Part of a small language model's weights: rotary positions, a variant of SOAP for these matrices.
Each number is 128 + 24 x the weight over its row's rms, rounded and kept within 0 to 255. Layers, rows and columns count from 0. Numbers have three digits each. The size before them is the row's rms in percent of the matrix's.

# q: layer 5 attention query, 256x256, rms 0.207, rows 141-193, columns 0-127
# k: layer 5 attention key, 256x256, rms 0.218, rows 141-192, columns 0-127
q141 089:135136157164126142121139133090099123089144122104137112163147101125096115137126136174141115132156136117131096112161147152095105143144115115156105125167169150129114113110155109117149152123154129151188121124125120111142108142154153105126117130096170130114115134086123130095087148145127119150116148131131102157142102155128071123122114108131153189127123114096115133120145178084165105112108
k141 076:103130129191121148131136087125151094143141164148093145116113075118101146097117132130148147104164104113106155113110136134091136118113159111082159143132105115098157170128075141103121092128193139187121118147162108182102122122134124117116102127144138121120118105151134094142151121148097107092128161126165129076115130138136127074127136112124111142090125144128088153142081123109150119119130
q142 078:124131157118140082181131099141110154146111140108124124154112162101165135127130110143153104096114135122150124120151158121130120112128178082101157097136118157115097125140145089127148162142090076126103110163115140144139168126153130147111118157138130096153122086110085139120129125169100134112141126113168164121157107139070149123166097141089103130125112145121103104131126111156138122101113
k142 063:138127159155164154082140133120117129096139160068115149142132092117117144137075135124118154081083166166119095149152151121129123119169104138138129125151113075120087127145159136117119136146128102177096122100116127113108103130076142114136132126089088111104107109152128113103146104154123143135118092144123118128147114138168133167138120130116106110165107122147120135155149132121116144176175
q143 078:125150181166090139102076182126138137162121124117117132118124129121146117152137123138146120145142123116122149091113123154176151133114126176094154097067111108135133058100127139162129142131114138119153108175154102132125152152087130125148094151151141111106155121100125129101166120170108106148124124126099180123159083108134111140194118117103092146114109130131128125134141177097132121090184
k143 064:133122187084134146116128129118127124117087129115127139158142148111151136102113107112137120081133136110142085131146153073108144108121148176116084102162105086138101117163105094120093128147116072123132128127127119143154113094137159101104146115094116111150146118146119117118138145122133167134126118158106109117118130148136108096116105141096092165159121126099104076135117097090092127135123
q144 068:143128095061129141111126121106138154125148089095122113132100102144113125178103154092163133104109155159160122100131157070151113155161182136111122066129184098145082185150104083127134130101108133159102108111132120121130126120134106079139147136134115117159164109140103143140106106129084162169142134151119118152142123116114162125140143100132159069161141140136128083129133133108115092117153
k144 066:167145097139132110161138139176136167184111143126126180119128186131126146162130137139157104150141160111157150114141099174136144110127138138120132109118136156089159138134157164127106126159143097099133163141167133136117116122147107101097127182169137133143145131147133131104174113158144130139123123104112099109133113090105101076111110122111123150126114144168115108141170180169142086141140
q145 083:104164138149093126104112109120171159160124115077107113094069157170120142096161123149142133103140178119130151100095073146143169143126098140134115123117142128118081122122121112141115158110124207153126157165159126161149115124168091118173114134090139097141145132150112143147130088132095144129168100123174124091118117128113100134154118097132123108134132127134157156147116163104126103131157
k145 069:152132125110139092142125104145147128109149113136136101130113146143118145166147128135124126149149141126110163143134111098160139077139129124147166188138109148135103114110130152169120112117098109140171101135121153141120129130162126157144150147136160148101084112114151093113111141122130169138100171099150094100117159114118181182131183128154169072146123106115142144152139106145130085142134
q146 090:134151097129072187114099121128090100156130134138106119100138115173123145146155191128120092152152135115154098113121140152161143148116170138145116081131069155138161151101102138118111126120125162119117103141114121164118134150078082088127137137156134144139141094138145108127161165131092130154123161105105141135165108090160166120180139117135096144126156133120127139125168150143093108117117
k146 068:142114138144177164090144129126094158134141124073164114142105114126141097159098108149080165125109110161146104162147146133133122136139132144096145154122160125112098104134120136186107133161102123137117096061120148129143101147154102119114120140108106144142121109110115150118139124140079150133147107139140131139124113127155120095106132146094129126175105141100154143165158142136127152124114
q147 089:142136179122153142149137131111133129132107102134113112107122133102129145127120105086110134136095115131138098148147073114134101108154102134099088077168192145151141130165120124126175090113105106176100150094131109109149115120131088116130152143073086163148121150125145129125127146103123145151139180090144147133151146119089148131079133145117117099144090169085091100137118115085087162158084
k147 074:153144145140102101095146178144096092085127138109080147067126116094082171128119159161160111121130101123097094154112130135168161124114115163159108161148106114107124121177100104110144126092187098126138125159110107125110170109131106136130133151110133087120123166127135092114112164128152121113138122112157154133115129150126149129129150114085125091115120109130101119133104137155098084142160
q148 071:106141119099109163095139111162089093098182133128109103112173114106113120112134166105155113137148123170136097195120110128139150172161159107113143149161129157127144168134120096127149119156161155152158147136097125148173138111151127130148121117103150162131136132132108126129152158153130127137155126172128093122136122122152157169165151109154129148153146126135144080134139119150148099112148
k148 067:127091111108139131162124092130154122126148172102131124170112164173110115135141158121129110148126140150132142090120083154124148096112103114145150130121163090138154129127146141120146149141147120098104170168165104135116141104126114085134143123122120094160127152160153150086099077153156121157125154108071140102144158109070153135088131090145149148128106134153109130121102158138106118167153
q149 092:135130126148116114119137149102147162133151177112140102091106145146155157102108155138112117138177162135125147115117108157138115125098108099135129095113153124078127112142123136124160139107141144088124145097163097129086138143144130094086107110120110105126118144124148123112142132101137122113158143096113154060117142128103096110120135096099091104145116143165119112138134143130151113134112
k149 079:154159172155070141143175126111130123113172126133152125138101150123128101114167131120115150143094150125146155147121105122184129158120158158098137097168113153116104127128175137140126174148122112147145159105136126148154141088164101112136096140126073158141121100098142112126122131135163177142127124156096121151139148124126115130135171126107180125143135127130146091109100125091155097182105
q150 092:149084141128163135113104125107149128146088138114132097130139136142089128130135114169135118094158121124131135117135156166139116129118121091092166128112110155143152138132138170150104189142120147132065090092106159143175095133121117139135102122136154082140091125102143093104140141143137134113146142130089166109138094068087175122130152113143141128168114117095123099154131162139101160127120
k150 073:166115170143117128126137091135165119128113174113139185124113181115108109127135124148140117142124141117110130141152081148136107087147132141147119187140062099124141138111132117089138146133157119134162117162142107127119130112119101130121078143150115090103151112096109086112130119165140143122097129120099164118141149125110143170163105099085110069135160129122112129174114102106122122146104
q151 106:177123121130152112123064086136158170127122146103164143115103150158162135132127141116065130126111150140118122067144133100137157136139095136124147135109165163145102122131166142150090104123150186086136156150117128124096115143154110137112150141109097094117114176139140136162104119140068125145132146138122091119096136094133172145103135073133111091119125098153154146127117133147120146131104
k151 069:128121119101145130110154146112143115141141152139129120168133149138129105098153127159124137090133116138096122113125123134139139084150106112136108091157122164172101171139103146074124140126117128129150078144071127140121141153109136154175148111167171089118115137117118153131133087171145127142108142104091121103134133134131108177126144140104119140115148118121121131127114142120105191121121
q152 081:132100153118145113124129148119093112079112106166152137097128112078108102124127168123138115139093103057183160161127115110137089169091097107138088176143129151148139132186137134099117115121110126090143136154169149123111126136106139134116119180123129191170115127180117142122112132166136133111148110144080131089111159136090134072175130107097132128104147116133124137119122137133115141132103
k152 071:119109116136109070135192135133160131137111177122135119142094158140103114111150098103138139131138199116126120119126101144079079134156142134134138152140120118122107076112165147167138124154150103130126142112148105109127137118131095105127100124174100137126146142093083145117171115154162121119144154148155151111126143143111159109138077130130138098112131111143107114099139169151133104133100
q153 091:131142126092141084123146117134134133172129110132137073099172129161093184132094047134135118106133156119148135140109153090152082113140119117189113117137093122126096116141142106124178117084119147136159173099161109104123153083157127097118123158124146124174113122161103123113102132148138135138136127149171175117101137154131114115131110135146139140133135101107151082135132155127115105151129
k153 075:120061124133139122095135128122151174088110120109119130164142114141144093126115103110119147146113157150112085069149135117128143152118107080136120119194158106147135119088119125157076145126153116106147162125119090160117135107168125112124139108103106102074140148144076146120107104105128094165129169133178133103084137117145137099113110124116134121125150103191145106168092128112091119139163
q154 100:121133158123124134140132121125191131089124143112135153129087126095138132108125132110130142107094120142119108121151095115109137144089068103102159132122189127139130107148149128116072098149118145072094163136144116144098110088137125129135138134089089117142093140135143143160092111114086128146133102137154141072076142138098156142086120127146115089151140106143181127129108151155142147151136
k154 068:120128131186091144116134140087115143140164150163127079116142099107157144140113138165129166151122148119165143104124153150122109145152141142079143126114116145084145133093144134122105145146156087159130122097104096168165128117109114109095136114141107105106123085116109091128167161154149084138108119165119119082116146131130101109105121155125132156097076163137125121153132107111101135107137
q155 076:153121114107093099111091114096129116133109102102162129149123148126145062121123104161131129117133140118142141154128129132125099108108140118121102141171118182147149120139139192135102149094097145145164132098176137133145101132135091119104123180104105107148103127134090130146142148131125093117129145091119169139154107111079139123137104108117158131125121140083140149128145133100151159175128
k155 074:129126133130117116133150175131163165149122096082086099113125149134118128130120132108093124126130113144127115108112117173072133155120136144099148124123126129165152187136129177126131100172157148126101126140139196116125176153167122128148129153130142124170138150088139127140089113120106162117158115131116153107144145139133127133140110167133118124120148133163104075116112165122136112120134
q156 091:119110146154141144160121133109152141162138137100128141136137202127156100127165149157137117153132120082146138149132115130163132128067140119153116133114120096125133122116177168076121123124183145127108120127124147148108173122126112097140083144122114135134111113138133128165155143136126156115136135132156130159086130128115084102124159117049104155117130127157109153109116181113120138142155
k156 067:102118118149116153111158094108158160143102159099109099106147182122110128099109082121137099113121137167140148101147124164130115126124152144110143150133141165166136147109135124106143157128149091121182180158137148138131115115106140125160170124149098136112126154110083135093143126103111083179084103128137108141127178134085132177113092129133129121126121107145145115110152085147112120138155
q157 076:131113149127148137130167137143093119157140114136161092163135093102145146152105175159107149152127098142105106184159178135105129140182156124110123170142145186169163143138131149152130114156092156125122103085127145111159113133192144149118133151142130171134128136106129145125105107146195112172133113125126138124146120104144090170096110161130164139148167166153107105112131120084133165139121
k157 075:143123109111129080129082161120123119118113097105107141151150140150134114124139079122166110114116150170150094137123123124139117154096138120173131101144139097123097093133150144089150167078141111142139073145130080130152134169134092085107099158138119113147090136153118129099141126119133154122160095110154085145142126135123222142133130155109074087124102110118101085109138108162107119108148
q158 082:103104108104169142086074139145102095142102131149115162116133109121128118171166131123099104104109090156155148113121139191119097118154156165085078107096144139135127163124094120119107146149123131117091100132127159099119106125115147085128152152155124103140120125144156111111153123148118120133053105124102119135144135114066113150132150100097103117131090101108122144120112135143122133096104
k158 079:129183139119125157094121138158089137095167097161144159112152113117127108110103126133122134122121143128169158086094152157155129128142110131069129130156105118148114120122062124108124110112094147108131120135107139142158093133136150111126127136110078161083161129149158104161157150109094137151144094152097117174106129116139118086139132142131143183116120157131155126149106145087125156154162
q159 093:107141122157077125102117128123139101100120122111142132139101157079148083139163136177073117126134122098135132115093132139120117112103126137126156125084110168111126114118097159123070142147106133064100109121141145117070122130116114141116138156163112116090122129134150118172139101145107151132091093113123118139121124132135085161139114116132095131125154117139127172161160150135117144137166
k159 073:118144068131173126116169129113118116132152151145147148127092148141089114131136101133096143141121120111133151079112117165155127118154123093173186155133102099103134113119134146176131146121149106150124132143145110173140116140091120135156110116130123134114126139110101103101167173106125171125121118120114090142141126088098117119149125102101126129135126112125114117132107119113148136140112
q160 104:111136156134144124123093065141147135101171108108146096101143143151164130128108137121113142119135163164133138150127106112152170170109101170114100128129197155112152140126114160134142072137146151093142127146147164145163093130148120122134129096136096111097130143120113119132111085110132149179148143132109121123114108137093114129101157125140147146168124115117113109115119108117121139123117
k160 072:115185165141112125109104128140090139134160118149109118119129115129145130143115147115128123130097119087136129100122161132143096114160146117093126151129095130138112138114122138091134174102109114124092150138123154082095116135160128158141117110099109145150123122143144141158143135117127087139127102135099141143127125145158099137119145140108150103135122144148140180071101101120102165115148
q161 078:122128150131159134110127082148148139161135144109149123107097135151151141153086172141091132136097126110106120071088105117138192138124100132111129131107131098120133143128164116153105097131109147117079118159146098135125097151143098119156112056115122110106115148110132125155124118124123140162137097101119127115134144127125156135072136130142168082135111126098146149103141122107146119104091
k161 073:139155150125104151130100133133097115148140106134136117092119072114136103157125149119112091147116098103121127124152187153110114149143180134072148155148088140136152161118075131114109105138134152116121128098120129144177124122146139138133111063139126120154160077072132106121121158111129157167139109160094140164195100127109146132155115065147121134107131141082144147155117133154166134097145
q162 087:131127154117108108143146120115127128148144113166165176126122169109122162106164166138164131109083110076109153088115125126104128120134143083125148149148142139153134107122156097115100188169137081155092146135088105137116173131163153113108176143145121139110128111116108109117155091123166130089105116134146134131134127173149118156124157168112133151155130131112149082125146110136141155108137
k162 078:097119116119142154115129133098133195121136133092096094118137122091137093092132106094125120146142164112160129123135096132146073135161154120146133105176096134150124142152146119143059110130148121132153132124120125121166108128111126112155137052088124101140148149136144106104157169114151111120173126145158124099128150136195122115155144119113088133143060134109116117102151150100102094116103
q163 110:158154102120135116160149152074106166141065122151104085136195150128099126156097107073147135140099115149152123135126132109119110137128123076169142113148133133146122146111110139141118147133109071165120145118143144122150141139142136123106072107109128177128100090185125116101115105148153109123163093083145159106117126096141174090121115165122096166159143143123107070141126123124146105104139
k163 074:145119132134120181130141116135133124118148100168116105135117149110161131109109104125119132124114141105138094147111131106068121112106116120119109155120118096112119087110140147159147136122123120117101129159127123136167191137145121124072149167092146115089158142099132113112137172121135159115132130159108070112150091122158114100160123105121144123090127137158135136062145138159118170059115
q164 095:103126144124136165149094138130099091113147106119097120149076140109071111149130142128065141110125107124138096107132140112155159123179132124102124187102070129113125167139080138111172134145151128129128134105156140135141142131138118155154120115134099084103133090139111089094153149140117130156098127127113104097169118099130118107142132128117144129124128123143160126102148121135125125136127
k164 082:144147129100111127136109075099135091118103122109113107093107144123113129133147147114095139146155119118147134128094132129142101115128111148134152155144115129159115126134102162130127134180096109114097141172167126120160148127116132104123125090109099093113121105114166104196158128121110181142161117155125149140122108147110119173117131104138128094109095127091113173135133120108129142149115
q165 113:148128148111102103133118141169097116156153138153108148108103146105121114201123135133109125108112141138158157111099123115152115147115134140131145163091099116102143142145127103140092152140118146102117136117132174112113111119101114135111165166141107126114131115163131107129113154107103129149115138117150150100142116133098132165140138126129122126120134069136204141140183181181087098103152
k165 072:140088092083158120115121132140123153114130150121095138118140097142144119135150083120119137149165150154136103132111183148122091117140137107142103121128102114131126087103170109138146134116116153094107133137130141139140129069106110083159154114105153102153088120135163180150151160143084113111190115154123167160155158134118200125112124144123086159121150125140146075141160088082094168120125
q166 099:133093139138124123102143165134188109138163141086109140130170146124107116094120122145158126112133121119117122083106107063089139175111093111140129145147170160198156160109124098121116126120082128102150146147157098109141143117120151142136090120140126119112131141111130166131153105152152110141155103137115173118151128137100142097121108151131146176142160164143131095124130109166132139137157
k166 087:106139136108147132137120167104149140105124139137177130111077115138118106136164107111096163115154112122130115122121149111145132137129081163144127113164131116184144125153156130153138088124172079123118116164144127144116116157122163164112119102102123143165160114156141117161137120161128114110132109108115115139106143088109096138151174079132138049140113086115078146103122174131123131156153
q167 136:129149113142069145142108155134126091112151124099127146110091134149120122153137160130105144111114108122098165105107139135150160158133143148093088180086118101115096165120092079140109086160116136130142144126129154146131113130091100154129144142148100092098168112151150124162154093151120172116091101135093142128107143111109150127147154118104131128133132113128151132073143139164129111132118
k167 077:139122086124162150133120130157127097130125135085099143092139125135154137129102086124151117121126077132126138125127115153119155142156141123159182123183140158151085119116162129124131150105092143142108098065126118144138145119147143140132135131166117134095091090145102147147141133126110107157142142128160128163128130135111119140147109150170123111130106152121100093172143159131105131126135
q168 100:130129128138152147147128163134133115128129109127123105150140125111108140127129087094142198118109118140127134109135137134183128077129162136169105156151101155125122102121103147210116099115115113121127112146134093114108103148121137142132161101139130100125106132120181120159165137103153104140110142128093124111149176100112192098127177148088137108120137140111150091167084106146175107129107
k168 074:107156080164114106113179109161122149063171125119113141110131129118131106119147095121133133114138144119122150118113146171131119122110158120113111126129147104166134130145122089184136134104101158149128134119093138121127139109066107161147148134142132082144154129140102161105090129132133162085129114102119157113117099181076140155145110120096138135177115154126094117136138142139111112115121
q169 111:155113146155132136097162131113151109168139127168131108112122132197134118105161096157098105152144137119103151106116155100102112099106134066161119120159133073130162143193127147092132142079133137131132146099140101127125120098159137108127109136066182123130147116141092111096081161168142123159183111129132106114120104151135103112103148142142159129159101156133117114161094141142134163118162
k169 082:086147129116176111136148148196128115125098152146085134103143125127148134143113125134143110087133154098146185136153111157097135126109095121107142124125100163124112118114129174085125106139121132128141187126095097170104156136115102137133070113146119134108116136135121092123052105117100187121101119176106109172147138137114137111102100101111132119167123153153162137123149142103130119144141
q170 119:116178129121149101117115199162096106129139135108103149124093147108096151070135117120099116143109158130108114172142116163123134134105077135101124149139132110106132152081157097136129142148094136095139116115125125108162122153156107168145149144070157131155106155126093154139100159143090110161145127076104118147089138084080099098144145127141073127129137137123150106112122123155139111123119
k170 082:134121140121137097108141145150138143133163114100148083109158115154123095140089121111141134109153099152116144134087143159115124108123119154120095218100132118150122118147097152143112120120155088133172124125128169109142164139125101104110093167176147145123107146133140096126132138143166110097132129141106126124157124117123148129148104125159126109150087157135150107149129171129108126115113
q171 106:112121131173134121142121146132083128136098108138152100142138140076143147128156140104119117114130147119112141131111134131141088157171159091078144117149142106138128116137154173155137129104105108160119090098115118138105172139164098093109127134132138148163150174122160107097101133109150113127122187100132090107104103120149098104100116093115141123103095163139123121166142109102150152140149
k171 088:166073131132109100140111124152130140177123104130098120127115143102102108161127102110143105125077155160156156116102141122113132124168112139115159109131131154148096138104196137112086124148148102105096153156141139141140123085086129103156111121139142132155122141142135101142143124143148120133139125125122141137142142114141098115164101116179081116154085104140097122134146094114080109153103
q172 116:141138102098120157103140148103113111107174155147137170138147128148150126133136131151147139090137116114128155136115145106115098093139117138115180148095145121127149096114117110122075112149075138121134127121082112125109148122135145163091133144147116109189140147144130129088129126143096088181108168135137100139150119089129174101114138139156113159170152115095136135111116127135122136140153
k172 077:146098162135134082168158104139162156147088110163104138092099100125148117115127123087158168173119166130124107120139103138144146116132127099158108175147133105181100148131170119079150121167100119147126149142111098120116145089126113140146112132134097158145113142139122133105110134116109105087124137115114122135182138141135141138120100113143127068111143171152111145107171131121101108121144
q173 087:144136138142082130112176130153101119083161116130148171147112118124128134163146130107118140130130111143163127172131130138139130101116078129128120124151104133131132108130116136130155132106128148156111158148101161136089154140076127114118134142137137171141203129191155133156091138127126169077127148146163130132092107147171098176123153160097101119137127148119150125164114115126141165138172
k173 073:150100151128117120059132158131125156144123156099095118148103130166117141120137151111129147092114130130118160101168144124143108149123127154123088115129155158081106117119133094121146136118131083132149136122133131086114148166151148168167161114170076148148115105151132110143126142133128117129113116092135117107133136169113100114098125093155136115149126113142163129118152130126128120136172
q174 089:136104121139137133143161107109167113134143132129078149143116157090136131128145128168131126105111189126140098123162093115179144149128103112132145123149100126150118123137151105084102103080110151096131124154118097139094179113157182103142112158127113133123111130155133121115086124170141148171154157061115135078076160145128130097095098150131136134120126187167135083138090099113099139173089
k174 071:106090147104131146135106122134144170108110136107143168151137128194127140119113110112130129128145115119147206141115162140139112123106146124108093111087130115140098068121118154151126124124116135149176186116119110146129146112086128154133129118097121076111133111100112147151140156085101127129114088150085145171137094103092124115162146149124150080142073103100154092121133147115159084080146
q175 100:151111104115136152139120117158136124196160176092165129079128156103154140116088096092127120107135127149167126114097120133132114158106133147125161111190141157082137099126148112113101145117134111115147146141118095135130129170118132144124132132081124152134136128109128121134126138147119136132138113151149155127176115114086136194133106091147138103132108112131149160123125082173104126120126
k175 081:113141117107139123139102147079133160151131094185080112183120090119112143148106125128116103109151151137122153103125107124118134074126122126141118188150135114103138093116126153114138130109109134121080094134145105145105118130117147102139102121147094135113165095143115156171132137127182111129113178104154114126112104123092099131129145127110156140090118114149098115206137149132153092105176
q176 095:133131115122121142178172127117099133104148129154170115178104117119129118133116143069141135121121144133139110124128154116138140157114126128155103127165157130149116127109139105113098146067174135093152169136147149179110120145093139109149133124143099159135117112127108121103129108158109081160194091110106141116111105101176122152136138108138143117097132131125189117133133081125151117130107
k176 079:133118109117158108093107145114122135152060179119130127075151109108111113082112197126105139140165091146072136134111146135117163135135198112126128121119100134115123192166146131145126117145155168126112141153117129146132118127162124139108155135155132070127128105134096143107089146116154140135104152168149140097121119104097098103102123174132121145154144111152101147093111178120141079144096
q177 094:118133112169111120129131128175134121155137123120118155126118114131106170126109147147111077107139135120141146080103132124105097184147106126137124113120115113148133139095095125097129140109161168130165132107138123129160157133092152120161133117128109144100147112118131126137166124137119122125128086108092114106158090127148130129090137101135104162103128175105118161121150141124164133104166
k177 083:124143096106133142111118138139135165114124178102110138163123135137120102130152123138111133147120147127182109148101139115131132127126132109151070074147103128125109131090145140144126078116151126094116104104150123138165121126185096108133148120099123124166140135148131156152120187123153111097153105139138116131101114156123162120119129112130157170139149137127152124138112141073062172135122
q178 091:160114125130116102114125160113106130115126118118114120132095167121121078102124137111071101115160183125119145119151161151134129093157104125120119127138158139147127131111136191086134100109111163163159093120162097099133144151139089112130135169122149146129126097144170170136138114166120112109145121118124116105141137122165118160131106121084171127123108153124131094118123174118149137117108
k178 081:103134108108166106129116136107093105106151132121104129112132139139125115134152123123121132124130105148135133091118146101156140138133097103103148094170172147125144170126159124160133078112100130095117086100115169130091097073126134111141076106128092132139144111112131128087136132163129118127113156156130147099104143182117119130164142127097106144130121136116172074124188090123127123123139
q179 088:112111084123122100114146106171138115121145075143120064129110118123137099135153081105099137142173146115130153113119169164133098152128112106121107108117125120127139145150132134139120106107138134116133177115145125147180162109126106149116142074108109158123140116176147146093122140088106140219107138173093139114101132099142095129131117120126127096120137141160131097140156067130132128143088
k179 073:104118123148151124073127102151162121125129102119170169123116109160140130104125147144141138139102133133127113115125159152177124163139123137084111145107102124160150137131121140111138156130123080133162158130108110139137120115075113115108082168148142143101138190086129111090154150159113154102112112140131112145127077130106156180095123114111175162123145139114111149112132111142114157160136
q180 140:135117139131140118141127147138124144138111089113125112142157138121126139110149123155137116131107125115099100200134106104139122087147123101140150101160146158163124146164170133079117138119133114181115097145121124102167110151181160128155130132103183123135129109086094182118127150125169135089149135121172115119168110158187125116114152143123130131132095151115120125117107153107141119157096
k180 083:183131124186122096118066128117131125130119114168147117132122084104147125122161156104162087145093083109160143140128116127134157151121113138093125095126151122168144124098102104124114148135160114121127104147174140085111137126164120119114165154151121122126136122098137148145108113084091130147097127131121146148152163115122152143149107142132154173103119177125129133153124143142155156178125
q181 110:171114141071100154112140113173102116099164098122158198078124120112164106127078127134077154109086139105131155112099147150139096128102146133128142098166122121111126110179101087122089140127114128155134142115136149118092137123110120143139148102114125115121114123124112133125136181144143151111113129095111132111141114109090124180103136146118137140132116102198127139139126153154129140123141
k181 084:121094075142097137129098144122132135112143096131148080111082140130139111129076107130160164144153099137190112109119105131133136126118135123152163149112131118146148104155138140107167132136117135130176133148154081133157125115137083134122126095098128142147170137110105099150150124148107116122124164095199102132136142159133134172127119144053132107100145131131144146105126097156076144128088
q182 097:105117153107119147115095166111099110102114116089149118108162114148106141108145109170107100145141091177141115138117132179160116113112143122136098127149122111138140077133121113128087150142132137105100122118110131112173131134095134166120096150130125118107128155130092077115142123131100045110125140134110086175134144131111118121193118116072113183128158099152133086086138096103125102121143
k182 073:125075159097101096104114112153153111092180120141115153102119147172147116175152145131093117138116153106137093097165130086166102151133126135099132102130125124142101100123128160132122132139151152128109116148149138126135123104105156121132129119122119155118115109129110146141099088110125127155130100115095083135126147146106136135060154150145083119142167117134102149065090136158131157141150
q183 100:102093160146142086130129090122123104089112128165130141154076110120140135106146107096152130142107111081157138127130109115132102158137156094129127117146135134148165140153147139105146145108140146138180120135127126142121145076104120125135176115129098131110100101121160134149137125140154129105154127118169105061130180138165141108125112157095131114155096126110096178099086112088157106165148
k183 076:171138143155130135146153110132103151176087125160120130149135144127168136182089168147127154133135129156109135155138103117105116135123123155139148172130124098118114139117157102103106151138133128104111124146114172143137124151122131115124126099144136131135082140127101117152116085139143118165189133128128141204133122132129095132176177125130141079089114135116132117175153130151117122137145
q184 111:124123141198130135138103098150118128150136143132134133120095112128121137102149132137136140126144132122155147109150123149156045075119137114158132141105144162084082138109142152123118146138136108139135123128136136078121133124158131128112138162112154132155151075135098101097149123109128149102104141086121149083127148181112155097136120119082114126167167139104105130092112127118149132113127
k184 081:084129113113093125110118122121133113126134118115139116165154119179103119163124152124139115112164167116170094148146137150150149146137096075117113113084133097113122087139131087132158106134080139108097123127118135121103112115158125157121080083120127126122114127101131164152185128107117157140094130129153130140091116147092127161150101144085156119122152123142126157125140119146176156118144
q185 106:129148134135125109103108109159151131131100142151170146119123116132134132122080134122121133097154133108105101119124120140136147142104133106114186131132170092172133099116146157139134090125129112120086175095133122122105120127120110109189131132132142133088149114156127079168120127151157085080147134170153156131122129116113104109125081112130159170140121104136127122124116134148098140137140
k185 075:157157157159133126132166130157163124135071091150112110138121148119130121149141099094124079153121136115128128167146138060097115124125138145141125116128141122150142149147141087165146121100097112122133118111113138135183136130115105106109128164146125139143112135105144138157178123106130100131112127116159131170152127082156114136107137117141131103123147110152109124094135147097147129142146
q186 097:102132151140151127184137135106147109138110133114120103123180115149106116167093085155169111177143158139139156111129146141109136132076192119115153142102128074126103153106104122130174149144135141117114111115163103154170119129191078120105075114153126084107103163112144111158178153101134112139107114139150136126122137121153143120159095140113102109125146154115088140148115202144178108140147
k186 074:127153125117099166122101128140104115124099125137075086107172117118144144140133143100129171107107112105106144128149162149140133130107093158106135126124124180122164115134153110123108137135149138113124139141142160102126131113088105112139107130147151156138136098110123116158136099154102127088152131105126141099126098136102132147142099189136108130109118147116076109101164105096145099107134
q187 103:146148123140099158183173131150118115118132120099163118141104128150123103134113130205095105135121139134158160092127090066146156155132152158122094138079166104112121065160125090129126098160118118130119126135081127149115121141151124101153107108153130152113131178100142156104143141110112135130151136095106090115154102083114094151162142140128112138157162102130142153082122130133147113183142
k187 086:148144115120126157137165087084107145130135104162104084128153143125176124082115077128113103150143140165143089146111101109120091070117122103090160118111125107122103164158142115142163116120150156103138144137131110159086124147150159138120128121140092098098129124158089142111114128163158094140158114153134131116166099144137148151105101103150146112134117195129122130127126098094120140126111
q188 096:145114137133149145107136137125124111133128115108124120083144148102150116121114117112087115131140153143154142087141132127128130117118138157100141112158180113154118120152139137137127086163129101118106132091097145101104135076124070118146112145117135118092083122111157156104113123098129127148159100120152147086091148099098184167137164133113115111144159141136114142152096143148070136123128
k188 084:132104131162131195128120101148107156155097157087102115112126132124102136117126159120101142133154143117132129180124146138148118138137118115145126083105147109126119146157134125135151104157127124115134108071150162149111125142096168082125159168150130143140079110118116147094133142136099110122140084125134161130123133132154105122094124144167163139136115164103098116108143159128151124155092
q189 095:147080079148092150086094119120102099119144122098130153135138142137141134120143126120141148155127110107122125126147082154133193143091092110115144110140153143089127154144142157154069150166124147101102094120136115164092116113143122164105139130140180103139114134167133157150139167155100114117139125123076146115135156119145166138150143107134089128107130108117171165207155126138118152177078
k189 072:153124148130145150152101112129165130118107103136142134115153145082148136138150132163132124164143094152129059099122135081113108177161109121097083147142124113132160139122124176139128115151115172140157130199111137124116157113129116157145102166125114132129149123179115138144162142118162166118146112157113099141111139135088113120105124129132131131122115142099118098116130130104129141106118
q190 115:116146135160095141131068112113139141090112127147130124168153098138148113153102116141134094140126149132136132122158131133151174122091081128136109134116127096124143118146163137126152148080129131106124108121121130165092138162155125106188151111113108116081123135120122152127121136149112132129134148144078152188109099136167099156078142145115145112117110147146130134172119102135158135167136
k190 086:110134120171114143195141132131148113155143157129162119091073164141110163134116104150120186138090092097148163150146105161138091159146149114136118120188100149087121120102095151166109130125095101104163133134114189160136163114110168116166099110116157146154142108111128131106109142135144151126181103108155105120176106099102114108108133144109158151120142141120106108140102132157138144150141
q191 091:120165097128133100132144158154106166183134140125084119128123094124131182156160096122124117161143140078106139187105121142117127130134133141137161181140119132119171170140114149175139119117132096158143079088164112170124127100130150140124105151121106158093120132155098128136126106139146143131113100114159115095122137117137115058132150148134122113121148124160121110139087131098084108114150
k191 079:103147154158128101138127161117100128179146093117119153098136137144112084124127167130107117133137119109094175109116143102141132159134119196107123139107115130135085104096145103115068143137110095106104105159142155155103126125147081146131117125097123137128126120115144126122111138175096115149134131115134110137132135113106104127167146112129109125178116154092127093127097157144120132107121
q192 112:127173125156111148130206114097120125095097148098130096151085157085117123127088130154117118131128146158137115135120109116101110099109107105182133146177136126125120092145135094108155136149148118123150125148150097074126141123128136114126097109099170120154052095096131150115167133120136154094163099122179168149116166158102089100122107147121124133103148131132085139166066133091153132111120
k192 078:116175165123134123111140088129141106104143112149108143104104121110104146081124132129144149143151128112111072118169143121127098127103123139167095113167161153154130140159120166104120089154099145141109119124108155131098156150114148127132106119119117105123103079161122146125128116132112119131173154120136104082134106148143146090113124157098141114129140149096119186122151124137082099129110
q193 102:161135107167115161111170121148146172157095091145117087122121142119106158163127096173152141129133158148111117128124134145128139121141145130115121065125150101149121156111136112146120135119112123138141099158145094130146138139175115137111141135123186170161128128103119139116131103146144124126111146144154121156136150110165124138163112136173143136114103131123097108141132088131108117082099